From a checkpoint of a small transformer trained on Wikipedia.
Training: 783M tokens, 5975 steps.
Each number is 500 + 50 x the weight over its row's rms, rounded and kept within 0 to 999. Layers, rows and columns count from 0. Numbers have three digits each. The size before them is the row's rms in percent of the matrix's.

# gate: layer 2 MLP gate, 1344x512, rms 0.0426, rows 116-150, columns 0-127
# up: layer 2 MLP up, 1344x512, rms 0.0427, rows 116-150, columns 0-127
# down: layer 2 MLP down (transposed), 1344x512, rms 0.0427, rows 116-150, columns 0-127
gate116 104:474520599440454455522403484581588518529510437521520554545557483556433502481541473479407434543532575617569494436532563428478551554523530508574469458535489515489446513523498582489357468520542534585506511535590478484573552559484497490485524471450546466565455430444536503478423579480466520519430457472526577557555494430509464508383623597517479416534539459462466497563546616477558375422491
up116 102:496399516531476520458517470439530439515552398485398476500649536511476536388541514473373560459487545514526540474473486515484584492504514529504555469411545504503395422447605439527440527489495546495525492513482490562429537516489459471515485564491510523477611403459477590512509453403409480489541540512613500468568531515519513517506458470510450429511487491421492482471455513551532495524433
down116 105:457492530540477474580589535527479434566443516568591463558604527504520481447471486566533495442531529578495424446469494527396461533515512511471487491601506501474441514464452482580572418535540490473517463471448448495411586513445515479433452547572482573456601437531576491495455534449422474434495466434401484517566443439560467532473463480569476524509507604425429389548492589500480446527365
gate117 100:408455504497452457487522481530534480450519469565484418458543463528457556485562369474461486545479469439571526481547517531543600599477541498516545594483493455514493561555410547498503470495481489476544466521525508477574391561489405516526411542420517447459409462616461531462505521471531579558516463557611444476524553489501428576506483444440515503511522483439434525448505511425517458626331
up117 099:564476509535552571574513472451523460497473458500490481493549493495547595460450460511503469573465455496486544481506453424505460417501528445507499410456486517483472534572531465513627551519440565477490509575566445477483509473487663443429517523483429526534635537474474472443436441510486438536515503497556532502479572555474482577540521463453548497522584550446525427524391485473523559414382
down117 098:522549553507386397476555510460465432518429504513542566502510442521519499457555452617509521626528475471537510517511572530514483523502488488514459490597530469517518551540524488520544453486481528531481524499462462454439547402439604572468468492459499605491520473488496543525490427450428476559556508491489609521520577415458562551475532519376467470433394488520438528560441489552473554485475
gate118 105:550596536483551503470500603482458498457505507472559573521490576560511460470473589519536483477463605557493522391458470558475488617503488526489493514570510496451530407518435524449457409520539461519414562510570412482471590468488526555451395430507567567481515563550441383458464480487463425515496519502485500521576449511576513456477483578532575439485547454525532532486483515474472597478491
up118 105:569515456427516590431469500495566511531438546477497488522493448536475499557453561525488449537504467510599507514453440459587504521474340450509504513472483508514511520445489461429524534572494477392558512494511518504541430575492505427549447546517495441590537474504491524467507537600519579555501417470468328515560536520495427415467531478512450558587486433538573570569421605477538487434551
down118 105:525492480489487531447565475517427553489483568347477514555530437557389449375454588542464498473551494485479616527468471419466416526475432491506526581537508506546595465536412540483466523460556568513471494473569481414414505532524385567449429556467554508560478555539468391570413504499537605452528466472460500515447482559526410545504559541463388537580459559593576571566473557518528480431431
gate119 098:512514422530547541545562569388459499552540585479577488483510549501491524445496545488510461459415498525539473514557474484458502440415470572525546476567493509526478623487485457473523472605489562573434453543518543425538487448544429492596445593592468521484445572514446535551514583565580461414481541524558559459551528412464447519480503547498528540393477496495502549497461552508528471580479
up119 095:430553517440559477470472458500482521404447433469516586529484436502516501543585531553495553607570474447436518447506494483500471507514515488387449523409556465474532448519478437433479526362481406565561475507386522446510468436483459490428564523417512554520563522479511536443496492484433479590573465504525488481410523517467466476486599508488499473610489451483395471596531466505604545461555
down119 093:484431533538535540501419463466447510504448493514468474509474508514471351484532571540460519583521522418459506434526530511444514547641524516429511417524482417504420482596573549533514488402453503530414501497439591495556542560469488609503435507469506474494523511492508500468493495429424499466518528446555480514456540544412543477499543564444547622520444505418516465542584477600578548446517
gate120 094:562427543528565476374467499485435568476566567504522452550420498467510464529402512405431473578483508543480416552526500585575549553486425596477561520536525440545501525539490428502552518517475494598421517433487486510501421499396540432503505612389520432529504522497485482434502508498486493465509514419426465563528497551451477492474489480402576454522616487547438523528444547488546489461465
up120 100:552528568568443533447557446527509482500469507479524423527469467583519558546528509544540498473594405450494571545474555396536450451465487469553525508521387541390543535486500502471481459535448549506491537567528479538587504586524586540510514494436389544504452494488570524470520441438433485590540482497477516398495472454518532517532555514512489571532445611411503500390530493505449428514510
down120 098:504540513447445462541561507487531549553463448607532405552523477535526571503472508499497502543430499489600541541519524484511439475517472478513457489420478577433448436550464491390427484490486476521436565492558547503489499596550601512562476504520460456488469461457490418528528495484538488552452467524590489494472542567594497508454504455484428423651578595465528452481553462446487449435479
gate121 103:482481476565492489423392462603519515509489501462516482502533623476423518527513535516536535494474531544579440456502404533586454589547520550438518445507469474479508475472444502545512491478456560468376487511588462462459539476410504482489515585502528434501392586620446448427502477445502528567587563490431503636454524465514594432476541516575492458570523477427394419501386397504506429399497
up121 100:482611491531457485513453500447524524501504496421549488452484558425453492492502596487503600527546492419627551425481481517445423514553466507501436479580509478453592567531389468450453552498481495512562444561444588551497592616487513389497488507470466565475486403432565574447518566443592455561451466477516472426562454512519457592488466439443548440433497489502450535547490420586447552462572
down121 100:506534498489453505508486380532543558530475595453461476487590451533497542505499518458462542524442490398473406506471493482552433586454340480426540406505430449486563509440523416598669540577531488575499454522485443452600386522466568449501521563493553432448531496447511448498489460518570486525534468459536516488408543515538423450496564534513448478507542446606513490542508443496533406482523
gate122 095:461490591414513581577534446556558497465446487487439514479498429398474502490554422489513556520495546528501486458495503538501587513466478537513556442546559579504501462453502568622448616447417468529525538385512400440594541506501521439433559515416451460430521520477541530555458465510511521518617520474525504512454560528444503611506450453503436480509480463522467506407528510537542548557527
up122 097:552510547463509556507374445492573555501460591576578581589449533518456531498513526487448495461463565579556513467486506488457508532544482491559409507455573374412525597510523506557475546509439400398579516494494386518486476462482467551447544455523510544493658536463522520417555502497477437516438529499478502393499482480553567515432556485545451506509433550450488445536491530471499514388484
down122 095:473502580520583572539411456485507371627461549550438517567402562507529512558448479431427523458455582522459495460421459607487521495490476568507515531431531486552468541514530583506452501647457376511532503460475487547525525565511512469453504570414415428512459410545542542471538435496485524514504509507397499306487496574445627514519487419583494431531539520512534500429548483522379590570445
gate123 100:518497495578512430463493555459566509524396482500591521489516475513545504464486468436461492469452533489510474538543441546520508486490583524598494617528453400446456481433442575552499435464568545560476544550502526494467558450425449448500479478417512514409457496548502469503436491520485525452515398457500442499526415520478451467508444463502449465448596437496443553426432586500456456459467
up123 101:469540545524373543461541517453451527558498549510415591553500481516508565449600517348507475550485597439521516570476404499544560499506395453562472545560522516512446569442608433442528521497549560536583463446473575474527574510468550488435526433418436496489439488467474503532534473526452508476518534510461437516540460518530405512490601466577535438427494516439526493524568574450508488419479
down123 102:487513448569435445515503506448485540584513516443508420604550471538583509480505589437537570500497593475495584548435456386464480428551506516537511426515439517538509532411535485447512474512564481556509543420554510459532496516561475494561497451460434503477523428433455564488507474511577462492511462468459505523525464514496527535497642454522464450551452516536474500464571468425533498411435
gate124 099:611486597476572446553553498486513555468567565469521375464515529540517514472553516479413536446435536527525465505542551476506465497514512534575471495470573428614472522440516526486477550441566522652537502509463521536596471497515501437424454563462453454447487512487536440439451619573600455436491535474520511515467534478561490475488424477506484395569470497509492558539449495433419516562535
up124 100:522539396472528518430518515510508501421484598489566572480546476467567487475514499454478422523435486499588489461460509482518524481506538477497483536516498561459482392413480500523472522454491489468507470411495559474519505474420501468472441607559583632523497512576437445488515398475503505496487494549454522519516467407525439498482544487504562448495522383526487457486367402520492445475490
down124 101:536474514508418482447461500539365505501515643515500498439519492491545468451570554537496470484512447450475571534436458520439517487462557499631520485517462441533575394420491462602489583488515552522619429466504487549516521500535463490559523555585569643453550561567507513532534507528544457463462501518505584550499506457433437454493564459590454487424474505476463567470418505467445497542481
gate125 097:510463609486648494515418507453434554441410502496532521581509453539561532539525494495467517420540406476578530496500543486468561480437541547570559539499493497469493452584547467532413501513491503500464537516555458522577567523537557442516517436415471518555455538515505430478533474441556415507426553553426482498558573467451576551458461461493521563435404596526565448444454510544528504483500
up125 095:454484484588486478466491585469474422495539529648449551514523529477548542458581445527533480459538494465585565451536544465579556555561589536496508447484455450430491557467565487510466537449477425502472459494500463516532432591449424515587533583443441503486505537483479434406480400582492452488437537451534441491475479475495548488488393459592440420485470469478502506429515512599499563477481
down125 096:554434587479544377520518417537502417493446490588576455506544507491560521483523481479546484442436474530481547387476505556424592499445540464520555547365441510482512518430480574561479518465471509590490576468448510534450460545466501562607550593568457495508482495332484423488491506461495460476462462531532456455466506518511539546493423497590521357499448543487512556495446596548555488397464
gate126 098:459491432581520530557534513434468506513481510435520426465401470485451441573512467447530622556491577572551537500438497516504462516483463458505514563505449424549439529506471487472418423440557535558543503587603547461475499508536479519500488531478484508459539541579477570488516472551465517472527511481526513542394543418525502546486535474579450461519515532541525443501438531575520509470559
up126 098:490449510590560508470474547557500469510399464595433507435459438423438516410467565536527432462521528480437516452460461491519484583487494499463563497430514559594519532574511390493452463543574488511488460451476555546489461404535614498476555483502491545495486450518512385457565501478489478491545410453437425579570436415505559493508470521412553530504503480550471484471474528596460523459493
down126 100:593482495617479454511432557418492467427479507492489506445482440474444532421495665560549499548459463540505538538460433454467458541540551474448529562524519518446553528511553514485465501571498515507479409434569492538538413441510534562503598398537519516528511539468561439481598482513522478513536428420467417448515461382579606516478496511509488426539526434521477554358480494526449482462438
gate127 101:484463505528454565515482534477527525449389410475512512525526467509465448492503544541512447545543489471542561478513498486559514470422536526514409419512540500442502490622511474544438441494472518498534425563550500479509526546433506481558445512489457431540491500530509524482523463520445434546461502560615538538496625506465501542522516448414481356521462499377460529466557563492439505505532
up127 099:470480471545490381416524514468419460457443500539440472550445528463515541505529447469484486424468499480430489481476549529490439466504410510495435609485550476515461512441490445465480543492431420492475448525423528429437576414534417503533443538441471471489567513506447556560485527443537610469525495441498485471487485527437447494539520471495421577532475520535442451511483489556553528500469
down127 102:394452438591552520466459463361471436400493420500495546591513468491419559506471529553474532422452532498444508517504495474529480525453479486418473526449539491437374510489476468549450570486501474505551452476486579467534521523486492478552457488428470459522600474525473512547490567422467522488451493474537546556514512548473433540518589458484464474485443497496569563506449502532615494429435
gate128 090:505490452509527535483506576465456498558546584471558484441437463477554514591498511481531486638446493498454556479571544509414557538489376570520494569359577519453590482467427551471498398409532542624511452539534503444514444540590501477481483430455508505455457524546464401543506461513533501496485456449433552499585594483402408538474537498495497406545521507550635500412493508537491551497477
up128 091:598504533380522464515447473467416452455517507573459410461477425548511543466545526464557507485450557408461489495487375390483479522428422480442628505589519549462565493497514531437544561517507581512508520503484473509518504388503421579525538526533450449445582475460516446567565584525521487549541412583526481460500458545510452486543363453482485541474515434461563513554586470542502564473458
down128 094:535417533469527520462415504538525482517487523491500463524514448483466619386598594524544523540513503505464477516547550471500414459424421472485484522542559472513519498502455385435475591478502469497484428485525509419563548506549446567484535521545523558504495523473494530528525581562581452481496493440517435592490504526513594371484547455395578467498503599523456497533453496553487515442464
gate129 087:555528474502525514527579456567509463482526467506533522500515395527487535460476553532403433487453510493560478494526438593619480494487442423427462498556487522469524508576551463479423474490576530516451474466483530510537476490556347486486572621508483458542552421472534500419556523515507530428468539468505441455540505494552568427556479487471430512487533503644502539511529607530542445462470
up129 090:524515509535511510450529509460491459504485371429487572483575565547522425627455520459453535499565418499513417562464549551514487449508481492484467483460450485535475532531550447450539564514496448497549492409442436457468526607400503343470485401510533505559580493518446575485606457478483453545526556477555563472468486553503573454463464452421457453557495555488493458510461526466483530456426
down129 092:473550481488502532535517509485500526500524391495434518471556496442482515519457516447428472535502473412429524537465505542506556490476457591505526503529495467604496440533524498420603600535481475484504430442448343467572600533435479440404595552523549556480622536492526461440659526541496514488511462439523484545486524500466506461440488480396564551540542494545481512557510568402483535522482
gate130 096:496391440486490429511573456497582590530501443532496502480534513510520518439569534598526392528476537510521522515509484505498574525489447486497537509517504533474555540492507494527546502522508529411491536484532484566438418512455488501542455442566541491469415433516410466462512491436484590516578552500478580507498530465548522570534456545482542393556369433596484464485508476535471501553423
up130 100:548467570533501479566479561515493452521441554470472552474505545480514517505554538482562662559443480559540559592490541555444461448497573418475531508527514524483540448530431415484528558509493450523442543443503547463488516588507531533527541432532568476539557513507514549480462487496565474538551478546577587426449539492491441516491629455507597575450502551552457487427448479635406512527485
down130 100:614427490496442466565459473477522385529541547552551462485504441418486560561507534494512629497489537510476545528468628522530490449509513501530532504513466519448527533537553498464497564428528489518489547541450471460428478498532564480505552566446567571446546562463574457488579549438560467501460431506544534433459470435468471513524533495555536537516461486592458488499453402562525458519605
gate131 093:517454419462441469405579533550498456502528459555409487545439541450484482574496504421417514541500570522489554437549395583497460431560520583473490529441573455499478459437471536470442474545500517545422485567599478475513456425522414531554420487457396426554557540460514480405486420496542632452543553509445419512502508471523470488535457465489495498561554404545526522558481593493547571494519
up131 092:409503489546464526536446486520498543499400509508536560528497494491428540436515508476530485518494466568516483532414515490440564567458493535412538428520509527527504417539515479480497485548547492498440471491423489445521475506383500447559515552550531504503377577534548571495479460512444525498496558530519530524437558433402536499484631481531572428550468589523454394537452454537475494482546
down131 093:499481484529464424465469571620493447448496315482576511569465463479584534552513506526460468582559529547487540468455485586514526472492485526475525492446584507532509501546472543568453478512465509510396481548440457467545502551528447537568444560497434495517490585590524456517557498445462524492469497571510507572483533462501543488515542512522541390513512546474487449546434519554407484496521
gate132 096:467411494517609530518515567397481474473450537535570439526500468509574518419446512431507477506523503461448512585575433601437457488558591533499537458520458459471483534478544458467562553522471527463454470523491507552402465471498450468547490455583540558495477417501433556451520486575577467522521571501416502505548511472525451463487520507528425576475560478504511478377539539515503540472463
up132 098:467543488457510532424578515422528492468502515563416543460490421514448478507509544481563428525571484554522486478453445539491574506648534550536468402496519567489483516530505429547459581440415496495560553515473521479462511520492484482484497437505522445552396445414525574509480458481397467420489458495528480509444549508513544482482527465488507494501482370388556439571480482604498450356589
down132 098:510439508440505477459536486409487516508471432486522482471541494473457468504304482421440535539433451431421522539577467526549542567514469552466455422454394463415618528537493541440563502506564460478498486546456471507513563428570443512499539502501486501503429459390547568534456526402502492443455560450454509456512564444467550544540518406529508531508515434413520486459408479591504508518517
gate133 105:488532487474434531520511553595492506499584484503528585500555590464541483529489448587510460485462473562495493476517500524481472559518540532426558437513580486554509430596426504460473488532548462442487511554504455508547456482488540545567495472512509500506554556473448464466500483484554453613443459424406516571488503505533522370573467462535481512464578547577526435548454468511546578456559
up133 101:598577558543545481534506552518475487543498441423520461479435458478482582486556588458597487531541528398534527485453405439423492489429450464502476506546500517463496523523451468555498508422389574458421456454404531530538468458454497475437486597591548518470478434457533482489522461488497533447510507513571400543639544494558507453498420482572608436506522475478475411544540470495449510454507
down133 102:538510474513541433453517481528517514442446517532461558498532499459451516506454507486535552446501493482549477516487533490460495408453382453556463493543476586464518545568423499474523548521459456531502499400519475515417454548485490403465520504513397538589494481528449373572501505525537524434455543469465481486456536531542558452570492519524486516535455461618506456442570515504493509484511
gate134 098:492500607507546515555460463554420524533558429496424493490514410531535515570433545512540495519514540592614502475464488432476492499484489626423479563502569480491455436475612560454445464550465480498397564431474492535432469590451543484528437511449471529408449439510514587453517479494516509476517443558585494475519547519478536534457511596463477489507502520493442521553437557591589428458489
up134 096:595385481530509545482506449491537572507560449509471477477488504549513510496447593436513415470471473502516481574547544475494503500522508543570477439530473440476580451477525518484544421544506423499506545477556488566513423438586454457474484398454530464507470467459555512535619525444444417532488508618440503501552457568485483497598517461465454537510601442572536533520470535485463571570538
down134 098:550474476512498581484392461482452558510509492452549499552438586508453508570467497461518505397495366490540478552553506436512503526492460497519487522528439407470508505446558526570511523494443445494497532514565474537570429490553418474584600465534502564521458455469520522444547477438482506452465423540442521434538475424581487507505439437522535438427561465511502501546436480473477574482459
gate135 111:443516490484543586540448454567555465557530545456479559603481519631436516486438514540485521562521561646596479524478508475486496562480503545504544399482497490554516592634542503481489523473498498553495562562517439497511471543502445482451498481600472417556472540473513504496516464463440581495477539485499488453553541488477555454487483540501486516534543436559512422508595512447446519544525
up135 106:470486503591511597561485518542516483467489637468492526549506498463432483524439521484565487434457442474500498518460475548477427593473562492461545468491516503614514466546563522517572428467531441539523517578532464528453475500587497471504549597569513387444537523438469484532503517468454497486618589498523496451551430533473491434552538521475455487514418566488469499499491501462516483553488
down135 107:520486495492443449489580512411522432565480530461553488549424500466628497481537410501523528312478470473513396535548604512465416581477520455507415575426572568535495513444458508564463444481513445513476470484450591504451480499475491506524534562403452475486444526470453531567540471428483515496559466488523507559452455493524508441431524478547443477523403585459518447510413511519466455515474
gate136 099:492577421527437447475561467500474389442465469472546470518487518501508477534559490445542464456478621471458512468553514498491471554601503443508452449464483468521380450407535507543521512473469521505454379544492462482456453532455513479524551556542431425517559452520409486504473493506450478524451532496636498573603526530470474456521500534502516369493488442451461467559459473442573498480525
up136 103:504460530517516553428537381498588444502587529577406543554520447515503434474487398542456456485510537463569646568535589526534508501552522495489605508474462518488471404550495459489419443504543480494514404527546467545519467499491513441428511510380454500382454455520556524433503502522561465495504544511516475531552462555485600462443503547487494485486498464592588528511527532511457512602497
down136 100:557517563614531461505487546509513445447482540486531432511498529444447362531515582542485543485521590472507458411485451404482467617520483432510523439530498499433381456503477467460525510523451532499493417478500561511460494436563411529484619545521463551524523518490474568490512468517520491599403544528616606471555522473472542477505512514489501475455528591451453481523519496462508446436489
gate137 108:553413535472476453486603539383460440437443535522458454426414472493557498482567573539370560530433511539504544516498548532574393444534492515497472582578544535516486537469511556429411550547558476591479573444521615485586534572562441479479479524443452528465441472417560516477499455498534430554475519491454515456418528489485530554477425406432515486462485429517485552447449433470449500544519
up137 102:536493453530465462542490619504478475494486426485489567467530519484484504517514426520560459459501517612537481500462527518619514544511501542447583500475498434478477480438520546542464413497526559411446434514576491445464465517468484457535476517531595498484395469550569463571468377564497553464520399580472553557523485514445493455467470583590527461448383519518509479541481478475474467591404
down137 105:568518468488480464493534592479498486485480475512506478520483508497481422464528554400487539562449476507429599524436541511579480442528460501438572455418472478524451478453489395501369525471397520473474478481499472483497405498527449564569477489425589551495430544415554448523392475567529542488461481545454497502428474546468553531507456413594473464498455504536470493511467396484522529488495
gate138 105:575580520557462496488575486506510455519404498459472433568584552544465410458433454532516450430483599531565459562478480541503540597500626610572460553499462563516427388518511570486415538576451488468394532540486419481559445479472542519422587493478415485644483493425505429601499486494475473526450496434504550496480458490482446508505527508488546546427520490579526531520437501403499427484503
up138 104:477611466539509471462549520516536490533497474513494444557557485562518485435485500516557476446549537559484484421485498457511437465494544517380499618533399519425454441479540538578500442623475459531426481510535495506517491550523504496538558532437490407439452552485554521480401553539491446536434581454579493517468503499532431520428439439550426549595574445509518494513483521489555494460484
down138 104:469559505541479455584535429475494417469417523442459456551537508595548485515452528446545450497537534493510434453382554487522463470547521459492428546570553549527496470465473539590514482463489440540486559544470441510474476463560490444561491538449421490582485457439502463499534497471532507531434496486539528452448473531501473506554507458521551470447463497518485568552527524463504455419504
gate139 104:454462553512542579425375507511456445515485523563552510602484427450520526618518583471537542614465528559486582460616502554409437566454475490589413637579502534449499461431462530488460481575575581521444554489488513475452579546463580488426564581498494489523514564551521507496453575478421501471464547498418526599504470510495518599463577536608467419453480536548487537497512517467435570507550
up139 103:509514505481579630538570462424488520439464634483456561439551507432570508431540582555480536465562406535466551551444477464573496439528500533468512419552448584440505577409514449485556523510520613467579502544590451448486509451464502538446587502443462487423495413537547473428458451375518491426567522448513578434505543510447375491511495430451471548508434559471527544510506512494533546500534
down139 104:514499495484488470438552456537482577447483539573511504477565469481475460487537516556479403520506538467425464549539562483455597506510506447466580523435531574617435509565480500472503507537520499482430494410551517481518536440502456524573558452628459439552497618421566434470534519426534522519496406485544512584487496482622450569552612523456488520505483460505482540484546486483487479589536
gate140 102:502470484548540421481582437439476517490438442526575441598486435465498497508465555541512471475443535392453446484423546492500490576501586510471464595549512442525561416495449545511433456647461588488464436508584517479477450572488477512586481579462491440473537521419505481497558522417539451477534417532470538587470482459514581582416409552528594511475557491491435552491509607448492497460530
up140 099:527405506528498474494442499495448527469436512561490447552439431513505545528498422606458479583540437410538446526501492501518469520422469453566497496492465464536476494538499449499555449515496573481511448433570391499480410486406477538482519538521477496589512475489487532444521547466478493457589494564550550537553509500509483525454535479482452592441499477417439497561529456536469486491547
down140 100:612448535458527519492447499459417539532432516477450584437441542571481445489491477513426477575573390467491569576534468579525565477454421505475554414531471434449513480506496443444510477401592493386594535499540487462493581523460497584446467429527585496479467521598554514473468494514490501517550521481454572472412524480502450526462435460539453492479518393460493481483459454423496522411426
gate141 099:494556519541398526490504533407526473670556427421495502534513522536506545491433520430485556425475507623561482414579486485416486428551557453462512539422552546585469437462474549477456545496463480555456533490518475524551569645530597537435574477521561513581489481538519500482468503455493497584523572567435538509464485502461452517507424577487521543482542492520482544419516593416500524495568
up141 100:503485549500565461450517494501462586489475489501501457559445440427501496472457462476589534489395535434370536462419546543505461571501431478479552476592517493427454493486385538536510464526477434437470563446485572430446504453527506426580431421519561580485568409437413493492590414528506479484549435471500477519530469437505584461481443470538517414423512471555582482546445466488421514462506
down141 094:412420496534526494439474529469545563565525545566426524577466530510630462528520437529497479509414484485533495480524455513529559496500495504559449434520537493448489492548520475449482428374545535522427541501505574515485459519550571580573536441423461535559550566515616506520446518445363474524426544474480548572494546463435503502471467412545507399532406437546417449564454478518578381403462
gate142 105:519539429543543427525482484501373521440372528543430548471492470454483539485504528543477554498478515428550509522510414546560449458582563520562530415426559509612485556502471419501527532429540516501425491495435549451433497492474429499493366541600590424530436498583491460476532518508504415483529607503532441530464636469497434446496444529513484600519451502508568435572527458511535580457467
up142 101:521555547458492449466434546606558520518542496599507465606626587573586492571537610426487494493584501561518455418480577417524382571503404447443515574452514488438490577483535587597482581492432520542548439485457519476426548444540524460639569491512557475539524507497527549512501574500447512457399476503544541515476530469443440478423566449505546448633479497499459437475522546582496445439531
down142 096:512394464525601506440479421497485459526484471533479485456528502468475579412531454527465489438525546521580415462456513513556612629600493491514467535494507533519473480494496457498364591528417513481441444568422540567436509478391587507473476508424518449524517444433425566502482569515532458532509534411562395478539359496510512546516454547493434566497517460601611382463514504538488446476460
gate143 107:470524483505498550493532466484482475439521471577493516480502456592542564425549470443446471512335521461581514521506476462481554511503488541469460436460475479474562518463456459503457475480603510510403493476572632524626545429460536589546519541526434570524404434441442557519484449489511479547520521602504539557501548510502485497442481524501582519453493487440457537451454487502465452526418
up143 104:519464487441527429510510481553463480575550489449538467495518584612577613475549478585578496529449489563464510502518502473513460555502492488424564549425415531506474502429550547551419537454498483501501522464521487476449480540471474544499459367530483440532448517528398506501449515432540482423518442416428468513534488425529480464527427500450518499516592457524539482423529500581521495536594
down143 103:460546484536517527538470413471438451476439497470480461463479553467448542412548558614546471562485571530470517551565497517535494499605561466489445521525488536499466549543543505495427491552568491458410543501552475490500520472525439546426531530497567476515536494514582627482541552444476507447418473436497535514549520477480476445496466524452590498478478434512473481581554575544504524437351
gate144 098:445396450506578527479521471499531453541520489546502427488441551486508477517523522442433444536538476540410610546457440516544572525543472509547567493473532528402493519518526504618585492519446461450478380449532492546533489517470415493437427495527440526470498467564537481394472554467553614495518591574486552487447587459466533478570540477436400505506455471543445439484495470591565510425439
up144 100:424397516442515488433461459524526532524516537452597429542482471436532582544523521441508490499483418530475494568551469584486456433564475508575488392511550503455390422458471468604519493503523526596474488511486491484550492482407453446461539480458539536489566464492537452506476653509523476518481505379576582520461449517479491509604495369524469550470584484494480390485599477355492491415476
down144 100:470481550508540511521495520528460533549532558539486572513507459427473537521512513550487523545364480409496528535506463517484453510518505455435448419393389524535489484481546499453410520531464511543490438426498437464478556486454499518595527483515465517557507408516498508535566596503548599520513519455598550538432454521525564452517524454457498401540541471521374504461564441485494517421561
gate145 103:427353490569503536493510461560481519442516569566523563405579562438427463462454492503502546564588540491558431554489417496543474523496410473438505429466546521595413455516515406544601490483475427560460435506536426479629510577426526444457542524535439493566584593526494491513498422529467437452481540524521476519565537420460460466495531580497445583510469496495477456579478477484555446569468
up145 106:490483495541484495549524546391511436451433467529466559399574476468439474555532477459464590506532518589558559583438449554511429404509496440488522512510580536506531502484462490516514511401529466472481554594443504468611517547559495477559488484513483475497510451538537529503522526441537480505437481473536453399449537444556473487511471615441508406448549530539442544484497582528444484597589
down145 105:468465581467512534498494511546560493506468412499515433565461474479495479514518520495443607521443559511424551452470477590488459526503560461452482497459512511495574440448458471442620504547540574486453525582456448530512480512527430492552664477436464471417510439470532430422417366494504541436519546439626497564514520441490546580496478545560545367496460492516491578506551464505396435549593
gate146 108:457427560507499432420523454488525634492482491499581461459459589634517448465458556524471559449511608524585497429502491455507468509486494579487467460531508495455445542534498500488446475537442535457515591533577575433559457510473578456572616457478433464495491498534494537416532553563435467554404590547469568589546461411518516505581484458492476476538410591463582532522422574510580533536522
up146 107:543500505496579457484443487517510497408479442545558560391517470579465423494552547491443465446468449492485506585543414517542539559533542580552511466498413542460539441441510498482504457498508540395415520465473563465448592447466434529525528507513442474496502509525475473395520540543432463534461549520511524440396458416487535495577434451525539581427538516490588522481536484461475490552416
down146 102:506463559410452418470516466486456452531532492515558591433603475577476479484586517503475505459502574566474492485551478466477451595509440511496531436444510506473447476421483443535486464404460497438577531484478512519588541494453413494497522533490437512529483431512409435470523563487418467477511475488608441498447558453470526453573499489540456565446487497436500511614454484514495437495418
gate147 095:471589512467496469530431503463549380463452540459557500488552531580513438467378465513561570503457494542524516535452505522543430503532463529457502431441619447474422541473482524550453469453545473578499580521443447485467429500503499472539398436504535565377488513611555553395492484447499513553547521453442431499444648485515539543482463505511503515468595529501455481509504529527533586447468
up147 097:433550522540481428482527507374581578484433409559531460396500519516569562523500510592539471578518548477516515444548532503510532404547562600418486419518501419534522484485520574484486454498516536494433541560414552548565441548460408578615463464470502460541404526552491567435522540444436413522515539505494561429474548419516431545489493533509438508478462473499558493436433507398506546438544
down147 098:507499544407501497464507498537550400552485582447517437494574584543499536471457449521464500443529432544501444508449451582487470471428471413533496470566465524444441556482609536551505511535554516543589473470522465506512534565486516520527436530451518513553481559576522536542511460559488510471529495499459422429508538422491546481551462512506461531418469525387496546582432463506473460452401
gate148 103:421492454522550537514504456508524648525462477465418536544500464531474515393463468448521493460485510426450447454505404477485520525514487512505535436577521529585524578466499471495512531529504505415446585502512446490440430429531538560447498484594458499458563547502561508423474477401471483457502582529499473500486503520484484533493513547407449481510458343540452452494489520429602480499429
up148 103:438578526520550510550526583545540536597430477507422469450484545589507527386471471493530580470531505457511491516500538494458529417491487491515398483623504582491442459529531476628524457462454437450501525470489419506509475546524594624532411516505510458543493496529555538472519530467514563400454434513523478571466526579438503538558564448446582451627441437549481491504544502440478398498494
down148 102:436531580503426493609492532537566551552427459493501438415518524584588462464485494506540448502450542562540424418387567497474523455542556548454538412529489510550494524468499483524518496485504537488485483529504494526491600516418542412443502639466510518403564475445511525502466429557478469420529411502527509542462410564455525543448454462501523458614501611462502527569482525420459469444536
gate149 097:443513449517523554488475456564452444438443455481598537514455397504525547466552452504459528472446487491550477432583479579482466506418496464486473552455474463519439568554416430487463529457486428501514500535468516495471486503571586475473541471504481497488522522506533476509458499532515537520517439435541445505493485476510461412477480519439462461468546520504476508489508507524491599415431
up149 100:572530476483546448539502559463503461563460471501548575549430424592444536522491517524532559505527490490500440439565510470511465518537496465520494456443535474551592458603466462550398568543535483457510535517488465476431542468569445549473576507492527544465554505449512530499453525475500530523514400446492543545472538508483442585531441522476514500541466492476518493555484501420445563496494
down149 100:460572462509503434494582450501546495542551503446535583509454483479462496526460490611525578533554485486580574438523515654534481462468535498482531546489574479587459476406481522542492488511414540489514540433546562458501514536527380477596486592518584424574542535508485431517522459509458494490504484472465517431509478453515509515506565401447506485547466576514488511498534495508587490472466
gate150 103:529429475464454448461494494511452468421582574483494489445489474462452529502487450539478541508520499502613570552520501503399491612479409489589462513507515412485606442594512440464421518515514500466508445505587449477490407528524374533467532501466487434463493458465522584509477456476534497613515526439542582477515589452464568512368521409514441491564531458516589473470509498366537539572473
up150 100:534538447428525451590511527500468528553480484531516492454589517436540521529434436571522523516463531577520396473561512571433491539485527466461523545422444592584519499632383451556540545477497448508526533481586550430470449499574576547426564520529581375509478485521470595545526458431469517546527615512459474571451456538538518491575512461540570513587457522531578409473512512496502571465414
down150 099:523530608424537526583535585439442567510513473535462547473550414497466558568491518543497526497423539576517514474634553496463458542506575429488551549436451434564569463473521448542463472531556437460467537515563512545451514512572532563446461495467541513549535519459463521535479476429538430509605550566452513541496473384558481521485517513505532506543475592554585492522497486460519583459444